Weights of a small GPT-style language model, trained from scratch on English Wikipedia.
Architecture: learned positions, biases.
Each number is 128 + 24 x the weight over its row's rms, rounded and kept within 0 to 255. Layers, rows and columns count from 0. Numbers have three digits each. The size before them is the row's rms in percent of the matrix's.

# q: layer 8 attention query, 128x256, rms 0.0842, rows 27-31, columns 0-255
# k: layer 8 attention key, 128x256, rms 0.0905, rows 27-31, columns 0-255
# v: layer 8 attention value, 128x256, rms 0.0897, rows 0-21, columns 0-255
# o: layer 8 attention output (transposed), 128x256, rms 0.146, rows 0-21, columns 0-255
q27 101:157153065107156131119144132143105158142107157164161121175115142117127082169156144138118041099156142125154141092167105133121121148139109122110171125137146148119142164110083187146141128129095121112125104105131212131112166127138110104104135123128109121125063124136110145149164103112112102133126148141173146114087131124097168146077127120139157140132147110143130177121098139122102132133141143137135107121127127149105109108162098123116121135136160136127135132119128133119124090154160136125134166130147157108131145114134094105065141106082113117144119114120124143120167134147168086123152095092111130121166147078106127135119129113110129154153108130100105150166142121139102151077131144127145132128172121115099112103137116138146082111119099112155149137168129134127110144107091179
k27 098:109106144148128149161150099129108128142098110109116127140115137134133138106131176134115113133077110138143087073134114136136108135128163109129121093106135121116138157132116120148116122108173092096116146109122122161091178109133157112111084100135108118066104128105102124102156133176109142136149138125155152090129110101082164098156153102120124121116148117150123136134154110083090085146154149161115092119149110178089102101140069102131176113140153113124128123089149114143146140136136141122130154160139130100132155094133124151128111143143117086100166136193113142140176142151122159156123115094140107076102109144103148151160123154136128144104114118132131184157179136092092162133164141139115145148145114093137127151175123134119132137151110125147144158129178133116162125115185131
q28 107:122104138122107130084106160138108172109104132168114120130091124144069139135121123185102120106129147124099135110170081150178112153162141111085120129145129148139131104145132147086091116167128113098157145140150066138181169138100136074124117133146120155147121109123145152108138122120139176144112094104152132131106111111155152103085120096097127177153132131110093142106121164154103181119114117136098128132132117105108149134155148149100086134157114180100132108100098139147131180112112082129147136107159126163117138160131126149123120143070123163136125126124144154103160097143166087114126151137147144115116168141147162133102130137094132121103125125094167108126107132136157087143161140158140135131149117133131139113102140118125090159114094154167082129090169130134118120110118138
k28 096:096120173110148124097144115152150170113090104158096134099138154160095139167151115095152110141130134176148107104141123071145118107105112184116162166111116181136120123123143102139132119146176085115154136147132088131139131148136147098132139078136132129097125087144120141106100111106153141164154092123129140106130117121149118131097142166154093131160176111142101103127081157089100168118169100112093125130122121169119101097139134106135126144148106164130129156119186103132124174129117110116124088135150107140145139167121111124122147140126123163134105180143115149160099145084123110160126132103116106162090152126099150158149123161098175151085084156118138161165151137124133107136110133116102117132100080128117104103124117094129119152092131090133158140161125122124138106121124138
q29 094:098097118114122133135097119118103129132142183112098101112135109115171156116156081157116155119134120127118136109132144115155131110120141137125133148155134171129108197136141105109153168197181074142174147132134117118141105153112149135104115115130138172146134112159171113121166110121127120171141098081128112077158086121106115100165130149114101136087137113125082130103131175143171131150107119115157133119143124122158162101121086130118121103146113101140105094093104138125101106159150148132116113098158138152129125140107110139093105097141126155135100118081115163133150150110148153146136178135110146077102135155114120073128174096114158101129152143094113122133158093124088169115148169138060124134113123146143121151139118166140131129115141141149113115123102150141111142106126119
k29 093:112093123129105159160158113118136118143111127156161165134078129080139132173106170152182119077125131116125144132149127091127139150162116089123127127110122156095126125084206097146122135167127131122127117159093130130065120140083125118094158119129102136135116140116153138085104084115107121126116125106107162066123117124145145094167155113090091134100123118134098100113128161095155128138114162177127132126119114142172128172160165146138112145130127121170142121101128124148130128138080132124155108097124140162127112164148141120149115124138113169150117153096123106120122120136108140128169114127119097126109117139084098130130123115117135162126158105105156142125107118107099205128138136107101137159126147092093174124156166149141156124145163151155086119173136124146118123095149126
q30 105:085102085174116098102115113109130102093156168139124120164091141153128125067131115084153157122123113117130125101122121116114142133127146124114161114128098166118099147134152111104136131085160117142136162126137127108111121127113158112133136113139154139123128165138146087107160152129108142122132134120107149139152123136162134092116135115058108158096162160133142085078129179170167179110146151132137145105145163099160143112138118085129178147116125125150120116130128118122105143089145102158113142152131085108091128181075156126155134148176137131137156128106120141095102105131146114108103073152117123162144092103105094135156140151142109140105165128100123123113137118157131124110138101114123159092150134129070130121197102140159121128129143096162156144164117099151106138121156145
k30 100:076107101091133139142118133140125131122191161082132116129112149176120145168136106096134140128102120136124109135115092117122142188108115139145165112097164135101075157109126112085112163127109121142120115124152095145119140119161172148128102152152120111120149137112147053144121090139125155103157115092145119137121131137183116100127145122100109139146172169095101130133155152127149119147110107154156112157123100102087094129151138108137130109101169102157080131125124103096124130111122122158111143169139124150123129125127190112175126142156090130118119136152116142124130181118118098112168093130175162143124148127073086157117154109135112114108139112093126142123117143149117133062128115122131170115131129112136108139155113147146156118084141101079143149170123135130107128094159132
q31 099:145107137164087116164179102103147124120139189150159122132182144120100133121142079131150153107145105123157132096135172147141123132141141126125106137114107124111121098115100149143146132151134099100068115122121105143124101071131140136136154128129132116115118141119175100160100155122131121123157150164135090112092179129130128095106107144100152125122104127128120145147136154145077125105126099124142091130122095138105166150143109120149129174149157109073191142143169107122135126125144148110149163100090162176175112147096112132128151151154132087093137151165125090115156114148143107112140132111147136138108125160093096125146136103099087130110086160153136116118123157153109109156124099087100142129153168131140193126167101127149132121109113123111120136078093134138138113118084131
k31 098:110116159108124067150146115089145123122141143136163102160121148103129119143151116122084145104133108132131157144147094156132161159140112150137114138132130118083107157114110127117144110095128165083165140104120161121119143144154106107119134199146151110110110134125091117127133148135150121130130142147142158141144144124140160079069130166121081125119094138128107144130133102168063112137151072157163119186133113136085140136118098152110158161126163164103191143137153130157119143133121115158091140114083121128118133122103092143121102153089128098107124117141074116156131130150134133127095099119143146094140179143082131110153153115091136120138095105157088152138138139139147142159127145109159122115110081137075170108150116141133133095109153169101107127117101134172133127141128137
v0 099:135086101156157145131117109173084132135115139115147173135127119133133174161116110128114183112138105152145140131132057137104140117103143110132141110149127122129196076128101106118126110099120101132126125139131106116161117144142121146135139125148136116129114113118111102100152167104146122161091124152126139110161128141117127115149151111119156125111104128106140126121180121140121124122117073135095143164102128136129140141124155150090086116087122121112185127107136104117104084116148156146109156107109160098110114150072145130173161171108140114136131097123114112132120153161112123127127149163096148139134092163151140169155087156171130112155137134122143128113135135104147122115119083069149111101147178097088188058148133117140119127107077119095140152122171128132158114099141159
o0 099:151126126140125128133132110119132141119187131155140097135112177128113112127101179126140116160135143111119119135089182105158148110169138141112105132142132112133141165128158126142109156146105134101138125095102121151139155134079126157096147142111080127128124143142156152164098089102134130105134153107171119116064127118158095133161124132135079131151133133154094122117065160097116096135123162090117103095091117144124148131131134100141179141129130098149107150175121110148112172149113083124114097106166088149179140120194121142122102119150123115125119131101147115113102123116162152118136092108178137092122141135118135126122174087104115125137125131101120105114085119146145135123162150165139171129105094145156105145109162141073123153134160136133153083151090134124079147144132105
v1 095:089147106122111145147169111099125124164133166124146088114124132130069142104120123150131077112151144090136141135109131138099145151099100121082091105121116102155094095188159138127123118100127086108104108155117119153153114084116133123145135093115135138172143104115088108139110161149136110135131174138126122134124126156114102133151107137123141122145151125138140142120152123104183130095153143170095111139145103139128129155150162118152126163116116100110118160134151169161093116095138094118131142163123124161142114141111199092115137157142096148114111189126160166145120162144138137121122092117119135123104117088109124176125140130086099155153141131098143099129123164081080143128150129105191103142154096081139171136121103141099146145131138135110100164083154137116110147122130155
o1 093:171152110113136123118068144146128087109136103114079121092120094093147138119185125119105163138140143100128143115167102129176112155099154136167134074140141155094135182118120122114126124142118161123188166139118112155134127153107111124107136148121077147074144169164146141126146076086123163122137110103103144104156112121137172132138136128139117163126104131128111113124120135132120147166125088109144137103101156124121146129122131146109120136115091134128107131122112145095144156111072173139127102132152142122145144102113091144142150128126149105158142061144126127101174089133097110133135136104115153137140154142129150101110136126140173090116104110150184155117117104107162093121151161160091124133109154149093098146163164147141090124155119125151145103132093107144165112146133095
v2 099:139113099141091121115156111141189104177131153131094122137132136135172162126122083155127122102124159107169096099150123168128145109149115150102126099113159093131090139128127160117139129122127121123115135102140127118152125114103155115165106098136120138129104116137153123144133110136144098152111171115129107113160132083139118119133162090148084124132109126136141151149155151131166114122144124132132111126084179141138190078121112100144169119168171118153053089152161137120152139092152111107107127131132101148130094131122129118115078123118110126113129165138114124161122127099121154115152098123143109166123126109109147109121098162105155088109112168102140168132136100151139134128156162164120119093123114116155103114171126091105156194124138118134151165086153157081131128081155084
o2 107:109140142123110128099109126149064149093086071122121110121081125123086147122139147104112121114118107133067163138117121117133072132128151127139134139146165170127138134139129107158130124140097175164158141158133144117130121142188120135101095140137173106117172103098125108094140119149143156118120096130161129163114095159107127114123113186142156102114129136104116116141115117124134110136136124159128135134175094149125117127126153166092113129091065135134138133112126144153109111157106170137147163132112136116099124139092136111140164141140122080093109090084131117122159090168127117147109167106106133154155140129140117156120173100142130186136131125153126094109132102145152144137130091078167136154122166131123133163107133162133110079131108138142128133165094103152125090169115172
v3 093:113098151150165141115131149163139166119163125126114146091112132110166098110131110149110116107128119140106137106100154137157131127111137155114119103105157130108103107105126143161097100128074118122142118122145150104146104154141109134075103120130163163118155110174182093131134186136136154107144143115121140131116108097119085131085129100118137161155155128120141113142150108104122116131155139109113083121139105115129127157137100172114128098176095125095156095145130112135124113138154153102114172102098095122117119148156147152136173119165101122145109119172134087133122122137117140097094140159127164137135112122111129070158165098133179101124153117131137110095105180103107178139091125173148096111151097106123119140143110106119147160127164144135056164136183132151130087134119163
o3 092:126152130104107156129145106119122115115126154119131126161112114131074166173133156102144115133149128120149143152143140101114107133115094106127129150160103149150151152155096105123175159131174151104094102138148091141096133121147141071153189102125091094124118174110087131152124095098127117156117141119101099070125116172146189163143135159149142102136096135113109158154131166136135141124121131134121187123165152102119103074134159076145130141112118123164123111110140142076143121128120098135136092149126153129143132117138085116100105144114145110132145138111093154089133120121118127108149117103114081148125140126134092141122143128107120135114109152110147150148103135148147140130156131088142157167097147163087135096126138157117093155150100157115194113117109114134111176140097079
v4 104:114192093114116105135132155146147134091121126101093148147097118116162140119133154136102110106138128110125132149119128141114182141127109120082169112176127105133118136108118158150115142177125105119189158126126113126149145149151174102112122108120103136120119120102110114116119127140108168117122140189152153080193136121128101167105089126142136122137157124117121108141113107178125124189116104183132126130148154125075122129114114109126112169154138142121117146112073126121112165127126156096142083093149089063116115112136149104125130085146118157131091111150155142095107131118157143166103161095095128149148112125168120154124102083134080106115153116125097122166096106096133134126135119158152159114137137171145169109105142140119131118106098111125121120130160139162107162136107146
o4 098:126088123167112149163113125130095116155163127104121117129156114094093106142153119121116142148146160169114127072125154114131156105129132150151106148120099159147105152152146135189116106127108111152091079157141126148121117119099094155135119198103120093189110148133117128139161126102161123138138138072105133186098104162131174090117112134132115148117098121109169130108144144109089141083126137108087127118124111128139112105134131116094167111110135112117162159141135132077133110140146128188105148152118146185121129165091083143117137155132141082142125131117154147181125148108089094092123113132156130113120131152115127101121123151115164158110092110100149162110161153125113135138113120094104123156163134098101081112153141131130141131165113115151149096144120113140157108121135151
v5 104:148089100116131130141160117117111111112122087191136139144122119151092150133144117175125139173147140079119126106136141121079142141132138130109110143120090171101158152111160121135158096138139091094156135079159125151126110130161135113125123165136130152132124081155111127103152154106126193138131108133133124112106136081133129123149119120139132105134102118110150135096093123133135122137097154157108135098095144081077094161137104112145148126129134110130114170143098124137133134161130141165132119102104157121117155111123153153132146122146143151111088080127114127150110111153174113140086142132170067110126106093104127145110115129172127160127152125092106114154084115128160147135118111143137158152156148182133106119125158113081117179083119159100100093093140176153121129146168084
o5 105:113142130143141166151105131138109155106146215138118113154157125121179101090109156114115118079111091202139104150084115131172155123110119118123151123148167117165129102139118102137139157143120183153132127169101102109111147086102068134160110143132096106159117179132156169119126122139116102120128134167135139172140116148122112118088122096122114144117131115170142102137193133117115109146126147132140111125112122182153146130112119111092093129132131132142142087129121122104124103114134120095134123169140100147159114143132080132081154122118132104123116167104099144103135151124104144096177099122089161122113099138170128146110097136114123090151121133155126137115143172134117092129155123098118137123101106114112149145143110112136159109154142121119157152183115107085100130127106111
v6 096:148164137145145116124123089131146139148133105122074161121138120114149111123171139142098129116090123125088168152082167142106120145111110111122104127135167104118127177093152118131151127089145154142097112148100109148092108136106143161108114136085102129110120148114126135111079096107099085129157143143118122118114123141129173105130171076153135132099124101115129148180144123082134098100158153101141136171125112095143090159155167187079140138171133110128116120168118175138184122170188143164108101105158157135141140116099096115107125104116120130137132120139131128153110124156135093108118158127154087136117146144118075153137132102109161122141114127163107135114157132145125083123108126156159105167133130129116133125128106118154102144142143132171109145115165102069114106114152120
o6 095:158097143073110122155149148142130113131122185138149100122107146165113154168119140117175104162167150113181102094153115137165110149149129145115116097130092133130148073141105084125130129174099112074121144113158160091085125111129089081131126101154137115163127091111148080138166126149150142141098139098169141119131142096148125108150126162114141122138118153152118119120111109121137126134118102155150106111172117136115189094123138138170118091086114147114126127111131114165139128059080113097132151179136108126091109116164128113143165134130166145107123150126134127119130129122131135134153118124107142123117116142128134101128148155074106137099135116121159161137062122096111152122103126082120135115107113087136147147160161143131164153116122093124141149150104165148141151149126131
v7 099:133153087095124107106152117149161122165108150113071108154173167083098094141123123108101183127131123114132092102074088098121106141095130138157122114167165128096138086097128157102131155144116129142122126149108110131114144137112130172130105101181148123146159127122124131093141121144130133109139110169132156106118154103095123095097132135142104175143130147137134120150134110111160146095147102143097137110165132109137150114130142156155118131139141155129107117149118122146140132094144113090099170082144118128123110134129099149130087159122112161133116097123149124139149113148092142151155109158148119129156108116078134114129131107131184156065104181161096176096105162136130092129125108122127132147166169136161099141065158102109114119133089125132129106139106136152144165172119142
o7 095:137112138158153128143152167114098090111092065124167158078094113110173131109158119127132103102143142125132122154149189110130134083148132150097147120129099124144081161143134112147105145114175130116142129139171154122159119134128152105151170152083136145099079102118174106163109143105129132166120137091157095160141074153125134151113118143089134101104132120111131128111103123130119114136142099129166106137118152185120101166145120129111134113143117119176109134116145126096148156168107133161143126173103113080128119085105162128132109098102134112109122157127085132138122123084134136127133123121096125159115135121150113130153134167120098116165162131114178114128150083134132173157122144134140156111098112131090123100192113118128147103132116115103145151118138106142086106124174119
v8 105:111110095143139120152161104137140120103112116121166109160148146139115143114147146118119133163115167189101117129159131098117125123090173134168139096093094100100156133141125130118127122102144172131118090134171100121097107141104133144080098095113105171132149128104147102100102092085147142119148101188151083137096184124164104144119133144112143145136132137092103138125145145086117151163138132118135147107127143179117135126123159132114164148128103105162129116151153111121131134116140093132089133092139164110099112106062100100156182120141116102140101143142115070078127150160138095126162077097111095139139108118118184125142132132144137158125126161118118174116100135138143135126097125142123129069140166107127115144140132116155123127116109139128163117186144142147129122144149136
o8 113:178127119123154098161121147116136129147158119166136124117133114118157165135128129141132107109109100103114115127102116159141157128115092128118100126145158139166139151130133103150092160131098112160113169085092138141115147116139132126126150160146172078107091111117155100161116153130107108134102136128107172161159107129097158093116101121147101141129150115131138115151127164124075074097107160124143116153120097101114115108103114149137101124133087142056126158110123153142149142160133160128158131121117094129137110155141120154113083162107133171147156123083157117176133135106102137117091149153140141133098154133123091152157123129095142114157127106143130064144143119116123130100138130110130129190107117162164167096100151138106096072143128127182086146076142161130131169124112112
v9 095:113129129144126103115097138149135096116123140154135148138077145117150107131164123123139149089115154160156143191138109148128127125174112144151100121150152148133140102125121116065128154092099114136108090119103167114133111124094101143148100115161145156105109098110124050150131089145139148106099129089120138160130121124151125104105094124134113145125119097143154124106127128094118117142152113128134123126156158099168157077121180134159132127156130088163166100128115149124116113148093130079167112086126160160091118106138131156143175123089140123108136151119158126096131159139135151102105127131094137144128129121093124109107160075115169164169079114113133141132077110119153119144164107122150137139164127132159163174142145148118149092116145138154093131133128136079116098140149180
o9 096:160109105114101120123098124122120110136149084155084083121156122130098163084153123108129107171166132106114135105157128115182163149100150108101148141111160113113114168120154153185110160129174152125139170172123097071137115135143155127078138149134078096140140143159150168122140154126092135132140153160135119101146126117112151159151156152130135143160161122122086134149102166136115126128104130158101137118101129138126120152094103095118151100092110149099120163125137123138108096110136122154100147134154073087129105149101155085105104153155126145132122127127093163128121081121110093163167128116177127100112131143115127143153103120149097137097161145150132122132165099136068133105144148088092125151108133125141088119108126134146099175117100122120146125124115118160144147104133103
v10 098:112158102116101103130134131134096103142184154091087122153117102149141127120118152134133089168144092138113110163108132144118106104095124129167128133133072092082141124160134090119117122139177105150130121070114135151119123140159109121117124123146135098163135146120125099126160122151114107147091150141149113127143126134095174094089127151128174129124139123118132152120109126119108149124136130158105163140113163133107113058174118135108145204114115076118180152132128121165084146134108137102132126148145130124140128151160091138115172157173091134122136116088132137064085140127129127136164122126165125134134120132107085084182127161131187100110127126149136129171103130125141152145127134149122131084105110132146122116175147127116077125110112094122108147137154127114112137139132166
o10 098:154140137119127143120097149141144136123093101137178095078156146082126129114143122124137132097113162132177120126132093093112136117122125128161109112130162139163116161140123165141120110124088117123118166147152117095116114140083132154145150154124090150128122098165112107150113117130104145149138108114103136112124148142142099167157097105152099137114081142169160122158130142105143113135107122138163127146178108148109152209096138143145119098156133171128121124125110146120156136135114122181140105112118098105163114104057160100138093086113109087117125138149131084184165133138117116127121144101111150116160166128099167161126153099130106132115143092112140124075131140105135162108118135103159098107138142119108141100064120154112142148169111128127117111093153108173164119108115103
v11 103:145124145147088098121138137120108122120125126149128164114097130135133094155131114071144071131099096154143130127135133146141142141143126145183125137128127140116150127125081112114141150160120165117107119112126155187130111140104134101142115119122147130138110141156109142114101163093115133147103118138113122134137134100144126105101141087127155102125177149104137122133163151146090156161099102132210119096134134130106143128164107101139153118138103145141122151109143092110154122150142151158113104094126119147050093134131166141102122128097125078147139127083203110108141117146134091150195116090150116142116144098132115116131103156128162097123147117141112147127108145104064155124092118154134173135098183090155158162154104121128142156156147136106114142160132134093083104120115119
o11 106:148101113095143110161088119120116135137133099151115117152152088131137140144081136173119108144125117160126129112136124130106144065118149065123117111121139096130110091132147116173120101095132128186123097112129097084082100150119140185161167103123091128137132094097159128146112120142161122125149158112142129142131144141109106130134131166143085111132132149139141127134125149153136110161138132154113127150152092112150105108112157107131124122137110117123121113133102098126117148125137125082131110158097124122161129153105078146103139130130119201107114128153100127157101104122112153116068125164120131067101101153126168134145118111144084110141112135120149057150111157175170128167170125148145128125135104160134131096155147140156147100122150088159154126085167131162148163155137134
v12 099:146158148158110143157129166121152115096141097120137124131147135142138150138122130130081168101131100095106122163132124138110136120105144114103150096118122094141098137136104091092141105099125133168147136167102182116121131120139116097121065137116084149122146121117141130127130136095143122126213132112137135121173114163104145176124142122139098153108112136180125104117091084120115171151137098168143085102102158140099124129117170119136118121111132139119140175140120101188108138153154130124149084127092152156099129110151122139131085103118153116155159152158146116136127152068091127149145093130161112101130138138124150136141143121115136166120179159132119077129109113137143153143117143123109114149147145100130117129103114125048146097144151111172120119113133128164078155127094151
o12 098:133121131134179088159141122119113119161141141101140134129135119142148110131153122124167094155119165145112105104108128111106149167145120123161127128101151155133067146123140150130140147133145119113160128088154102158146088116119108130125141106121139116148113158149126112114132144134108173104042121118141116148094155138113132113115115143106165140154122118099134173141143116132149101112129156123132180155143082102178126147148103121116178150145136129149092127126120145075148115111094121162116140121109143098162116141107152084102170127126086148133078095120156128133135122153151152108080135086083131128115136155110080103088112139165132100084101103173128165117151149136142082138117103123129111102119113123185099122179144104188108123140114149090129151101130128089153126158137105
v13 099:152117163157149151121133167126134139101119164121119079149137116145141154134105103132142126127138096129143084116128186120098108128142139085157118135140132155091148124141131137100144173143137120142173138146130086122135125148154133157122118096100110092088165134106078148128116155124095147129134146126164104128146098140143154121142134178129087144085135094132052138102143129121162138141105097133121102090171185120114146129133129126136180156147109136099144123175076093080161108168166096143124117124102132110108114126174120123123141128127163119120104150123160125159106132132120148141118164102102134142150098144108133139136111123108144136106166129123135118121172129118067137133168119114176108147126093139147097093119142096133086116100100117100073146112125157135168096115103088
o13 103:111136120128089133133116117151158114131122118137085165097112106122163107133138126136133124105145157119088178161109099175137136132125106151103140138116121116145120141135099141146152104127134126129105105138155122153128166118138112086151133125150146159144079145160112103121175117134113104118117123075158162115096103118098098162109134101138144139127123156147171098161139113131126166092147148136115150124116071153113110141130126125089112118124133116169087131067169138142114111101112160147105127111140132151152176139063166120117106130119100160140147099093084123092144126135132103082148107133155168117103160117135115126134168145137135103153084154085093161138094123115155126089121151151090147108089139102154129147145105136124127142164182149192165086170135125132099147138133141
v14 096:126163058168127109132138129109142136149135138122121179128152151168148167137122137127135179121112102065134162118135124111079146140161145131158165130126113130165143113129106111143124156168107104124166103143175134119116165144133149124125108117150075105142141181131125138124102157163164128131157128132155169117128149150095131089091101132133141133114110116084097159118143145135128115114159162138106141144120128120120143119151118125092131110116114154158169103152122131162140143121095111134129133116135112107160123121090122092100091136107117133167148135055124128098152127145111080156107132094119146102119100113084112098128156128115092124106196102116137131100081117068157159133111159107147101119136111119166101175130100089109131145144138121154142136088100132109141169118153136
o14 098:098120219104113146106091129108123098122131090114172079114130131115118100118125143111140102129114167165110077089104146120166110129093100161104122090123143164107127105092137131104116102117144114113110159118090102128136119151143156140166138114133170153120147093156116125118173097074104138138093144126077131140145126136154091167161179169143138108135122147143158111078124089141138122173107077113129123108116126136144097129082125140132144127145136138146109118110136150078142098126162142152125145166160130162111127142155144143121133096128125119115118094160093130149109116105130150178131150122116118203130169118164119127110094162109147144097095109139130106112166151174107142163112130135128125125083145140099116129145159181114152124135112132142136131133128118145129112129139136
v15 091:148140120130139168148156108138131156133111093103108129133162154118169147132145086148105120122099107121100173094144123108125104134115111162149169135152104142117143103094101119105145135116131110126109163122105176135149104161107091105102100122143113123142126109123132081141120110099129106117121131133114146094119129091099114139137103120126122145152131131147139145131147106097133140125131097157155143110136110142079142125130074145123141117139137117111137147148117139130161159122170149126138169134115181118137126132078095106148087117158186107130092165144120165117128147139139146178175146133101152108153121144125148129117147120147176083075090146085172144104125084107099134145138138074131143152134143149148131128138096164153117142129116148120124075154161181138132184089061068
o15 093:121106143140100092125118143132146110134169140137169138125106124118110121150113151069133094142101126136160075122086104098124143148151155142147117140129149124159088173139173159148142156146124111184112127150128147161123142117155187111144169104099128135145151112122112154174144129150139138116150158118135124103137121163134128103067107145136121124113108124132132120096115164121099123108141135127105091138156144152161092149114157112130110135161102152159124101107134113148131127164071088108091160167092090099111123114141152160128120110148082148146172099135101088159114104114093138123152151139119124124113136125125117096123084124092116169134126126134064099158177132153152107132134107162135130119096110123116109145160146087133146100145112112139130147145080087125117081138177170
v16 094:122129107125142109099130154109139123103078168154138151106065095128136135121097153158114091124172125120121121129125106108115117113121123142107145118148091091134118160156104144086126167172111137139179091110104117168134094120108119158174152130165085147124147108166142129154131089118152145134168159127112144160184158152130156115102149123094131125142119139108125148135133139136143144164122157118162124109126084120158140099137156085142153136105132101112125118072113129110131138153147122138149138102128148149147170143164144152121156118139132088134127135111164095120127121140156066120110125101115125080103107122140136122082149123121141136145145174078119125082135167157094127082103096156072086128156101110117135134173118113115125102127136080114162152135179113133111116159120144
o16 100:130106148082124168147084131160094135111121084101138122136171127172141128120130123130157143151091124167141091133124115142106154104115144094150139163164160140120130137103096126162143148084115115154087135094146116094084130088135097162143090143080125130145116113110145147106085175135180117097077100139096123123092078112107119129140081165140153099114167105162129107113128151140131100138105140134133140128114152107118108156115124131125143120156158131134107170163126148142120136146148162111079127142107098139100123124117114120106109143135155153099148130124104165098140143125116135118135121165120140153115133154078151161167117181164101085140142116150099147147102112101185101124183099131141147136104150137156134131143081107164160125142141121143110135104119182108139117134107111
v17 101:103101095101121082157129187140135129118117153155115125119132094172123144101102090148156145152127109101107137104143147126106140116124136145118132125121086122155103143136156134100153123151095099180101114133121132145142127118157114142094174104155154155162123131154111099134115123168151100131075125095138104134088093076157148134128103098113154127103138165171104148114153130133174142135084123106134089101117141161118142136131139130135106160101163107119138117128100097143122134086127170133173109119110156125102150109120087118122144183107135117138090090118100128115144123136164084158135133120133120118063131134168171141130138152150101119142087080133144147169150111104116162147066147083132162114161142169095112158145148096118138154093123155094137128137132130131144140141110143
o17 102:152127143146157168101114088131136144130145100085154126178117172118128111143154195112094123105111126174146118136131121112137127143158104123126143145126187134099139124135074135135130150139115150111133132135118111118153093131106136127179109161083115100119109125112163115123106131114139142121180137139110141097186136143079097131105148155138118146141108098108170102103117089124107140142170165165098136161150112113117114128100130128137103102125100116095097121120145168121122115162120110104083111164145100128158114155156156134149107077191119140125138131154142097144129129113078172128119135143134149129173122133112073143116122129134115127123174192109105108100071137151108109100141134151132124106098133108158138088143086145134099097148142139174136131095144139092128141130127104
v18 096:099125109141122145134119123141164172111128088119149124080094138108123121069111131129191090087140121143142146092163185144082108157141138141142075111093127119165136145118113113109080141089074171165121136127089124139143104133147128122172182161118168160128128153135107137141115097098100186102125108150128137113129136167159130058137147114124132147114133104126134155147142119131065104122135110091090138141143113117133099143148121128099145132111121110117115160109096102108122116124096139126122137110133124161138125103173144141131145133070148167130098146120134127115172111191161114171105132131151140089112102162162136140145126127131111086128143145129130176123131135128145138106143120156139138120153147112097088127105146110087138149174099117139143119093124134140131150140131115
o18 098:142133142130132140085139151119095071129116173154127122217136104162170135178097143161097119181126159116155138169117094121140152120095110113131108100166120126128134106136116098168172146155156104091129126125161097107135152114107130165111075100174070135148090129122123121114112170129167105140128124110086145144136117141109121194142113097131124151126133134109124079102115123118179115139093136179142108079098109115138122096120123108180139100117120100118139133181141112161117137132150126124150088151136137129104125160114085131152106130144133124123143127133109127163092162126150143103136163135132115137124135119110138117072136123116118117161142117135126100107123150142133113133127139125112152168130139125143142169152099117166108101062130131105119125152138135094112101104140121
v19 099:140165140079137122149143132108105110149089117090081101140121140167146110146135174134135132099082129098161154171132146109149122120093126113137086140105133141134140123145137135133144098153167131158108089148149096121160100150170101104104110133115130137143125107130137099122149143144108135111096173163113149124115117141118138106078144123169110144138135087187104133156133114097158134130104107106142164129109126101166169094159179090124152096172066112148097112164130128129098162091147142131140148131164136143136138122128130111127110125127096103113092147144102066153127101133117121097131097157111149159129136145150177140098125128113160126146115117090127153093119144181158124125142064149129131168139121114151141117129139124109102162118133115125205141127101109149108125107098138
o19 095:156094109171101134114141118155145118096129159159128160136160130128124109108119086125145120136169110148081147105114120105126120160114103171126151126162162137098106137171105121137113156110116133109140192108140150089100170097142141184165139109121087090112130115140121138127121113142138142121157113113153133115109137144119129114163112114056118120118110158074114123114106177137100126105112155144144078126161121153139094128154131158089131125077122106160181161106122155121131133150094161131152126152105138096100131126120121133157120134129116119099153120117161146097109171107150129128178154137118113152158109082075106115167128099148120119124148155145115132113118104113133125112141182120115157109107137149119097135127124115150137095146089116144085129139202166109145097134150089
v20 104:122120142119096162117106169130120165133132114099175126124116146121188111087087161106150129137111120107164159163130087117123103132061101109184110110110143064123100145106097125084129116142105138098103133103149147159114113138145112139121149097111141112124129137170129121124132138088127119096110073145111131111141148113133159096141071116136134146123123160158150167118136127132127155141109125083165147127192101132158138099154168091111131139169087164129090124093123160102124106153128128137117135148143164123127171175144113121148146105112175136104115117146097128146125175087141132085110087151148141142094087124148114139125136118133153127087122154115090125100146138151100103131169117146125124140141125143101158164125118130107125124150128144142103145173127122118111159133171095
o20 102:150134134119167105135167069118136087115067164144119148134141080141116116157099100140105131120103136148143088083104165139119128146182168141086149164150122139126144112174112126170147194098155121152138139134102135128103122134142146110142093130115115095128111142100132146129146121143147092137156173122106114096096131113140127138176168102120141133134142096134134091139129132107107091102104110136158116159106131121085134110122109129139114110111158077139129133137110089146154157130149144104111143090121114139117100131110102093120096130151074133153129144157181089134127120167136130149152133135105129092142175140101138088161116138187065108171130149095158119150110144133176155138114131129105129127157102138142114123160152130154142134106113132105107156107160122143145089100106141
v21 099:139110150122147166103136151095131158118134147098157139123102114137166138123144131148145116077115112121093159088092082149113125135128141105144139145152111139112105107127159125152150131128084126118119139109126114117129117201125120119087138130138146104153133153132138111161154099149176100146078104135107154099089046084114126139120103118100113129106102129087150099068141127136097139133113188136121137131143162143106132139097157148105145127094134139130131107167146116126141098168114127134098127168130163144124146150142108121152158092136129139130130165099105169159100168147159098125098116122076099102102116110142115160096104100129132179147137131110150131102095131197103143119127140142114146109147183133132096160101136113129113151157118130163167112149133132113104140159174116
o21 105:105131147113141092154146109145137125128125125158168103156168140152127108129104160126127147190123111150147085121129146131130131145146094150158140125099104145167162100125060108095136127129099119133136111144158125155124080079140103123158107152077186125133113131112091155138092151136101122107143149116129123129175213136140108145157147131146117156179125141133133142190119150163137107142134108135124106120087086141116094107125138105105104116164105172115129115121124135132137113113157122086145124102127097112145103135121101117122122100179131120133122086119131085151130113124105144118125124083157164113131138155156132108123111156148110084131162112116134114139174131094153061149123130095170116156127108142128109117179142135104164118078115130099090160132104135137133133103142111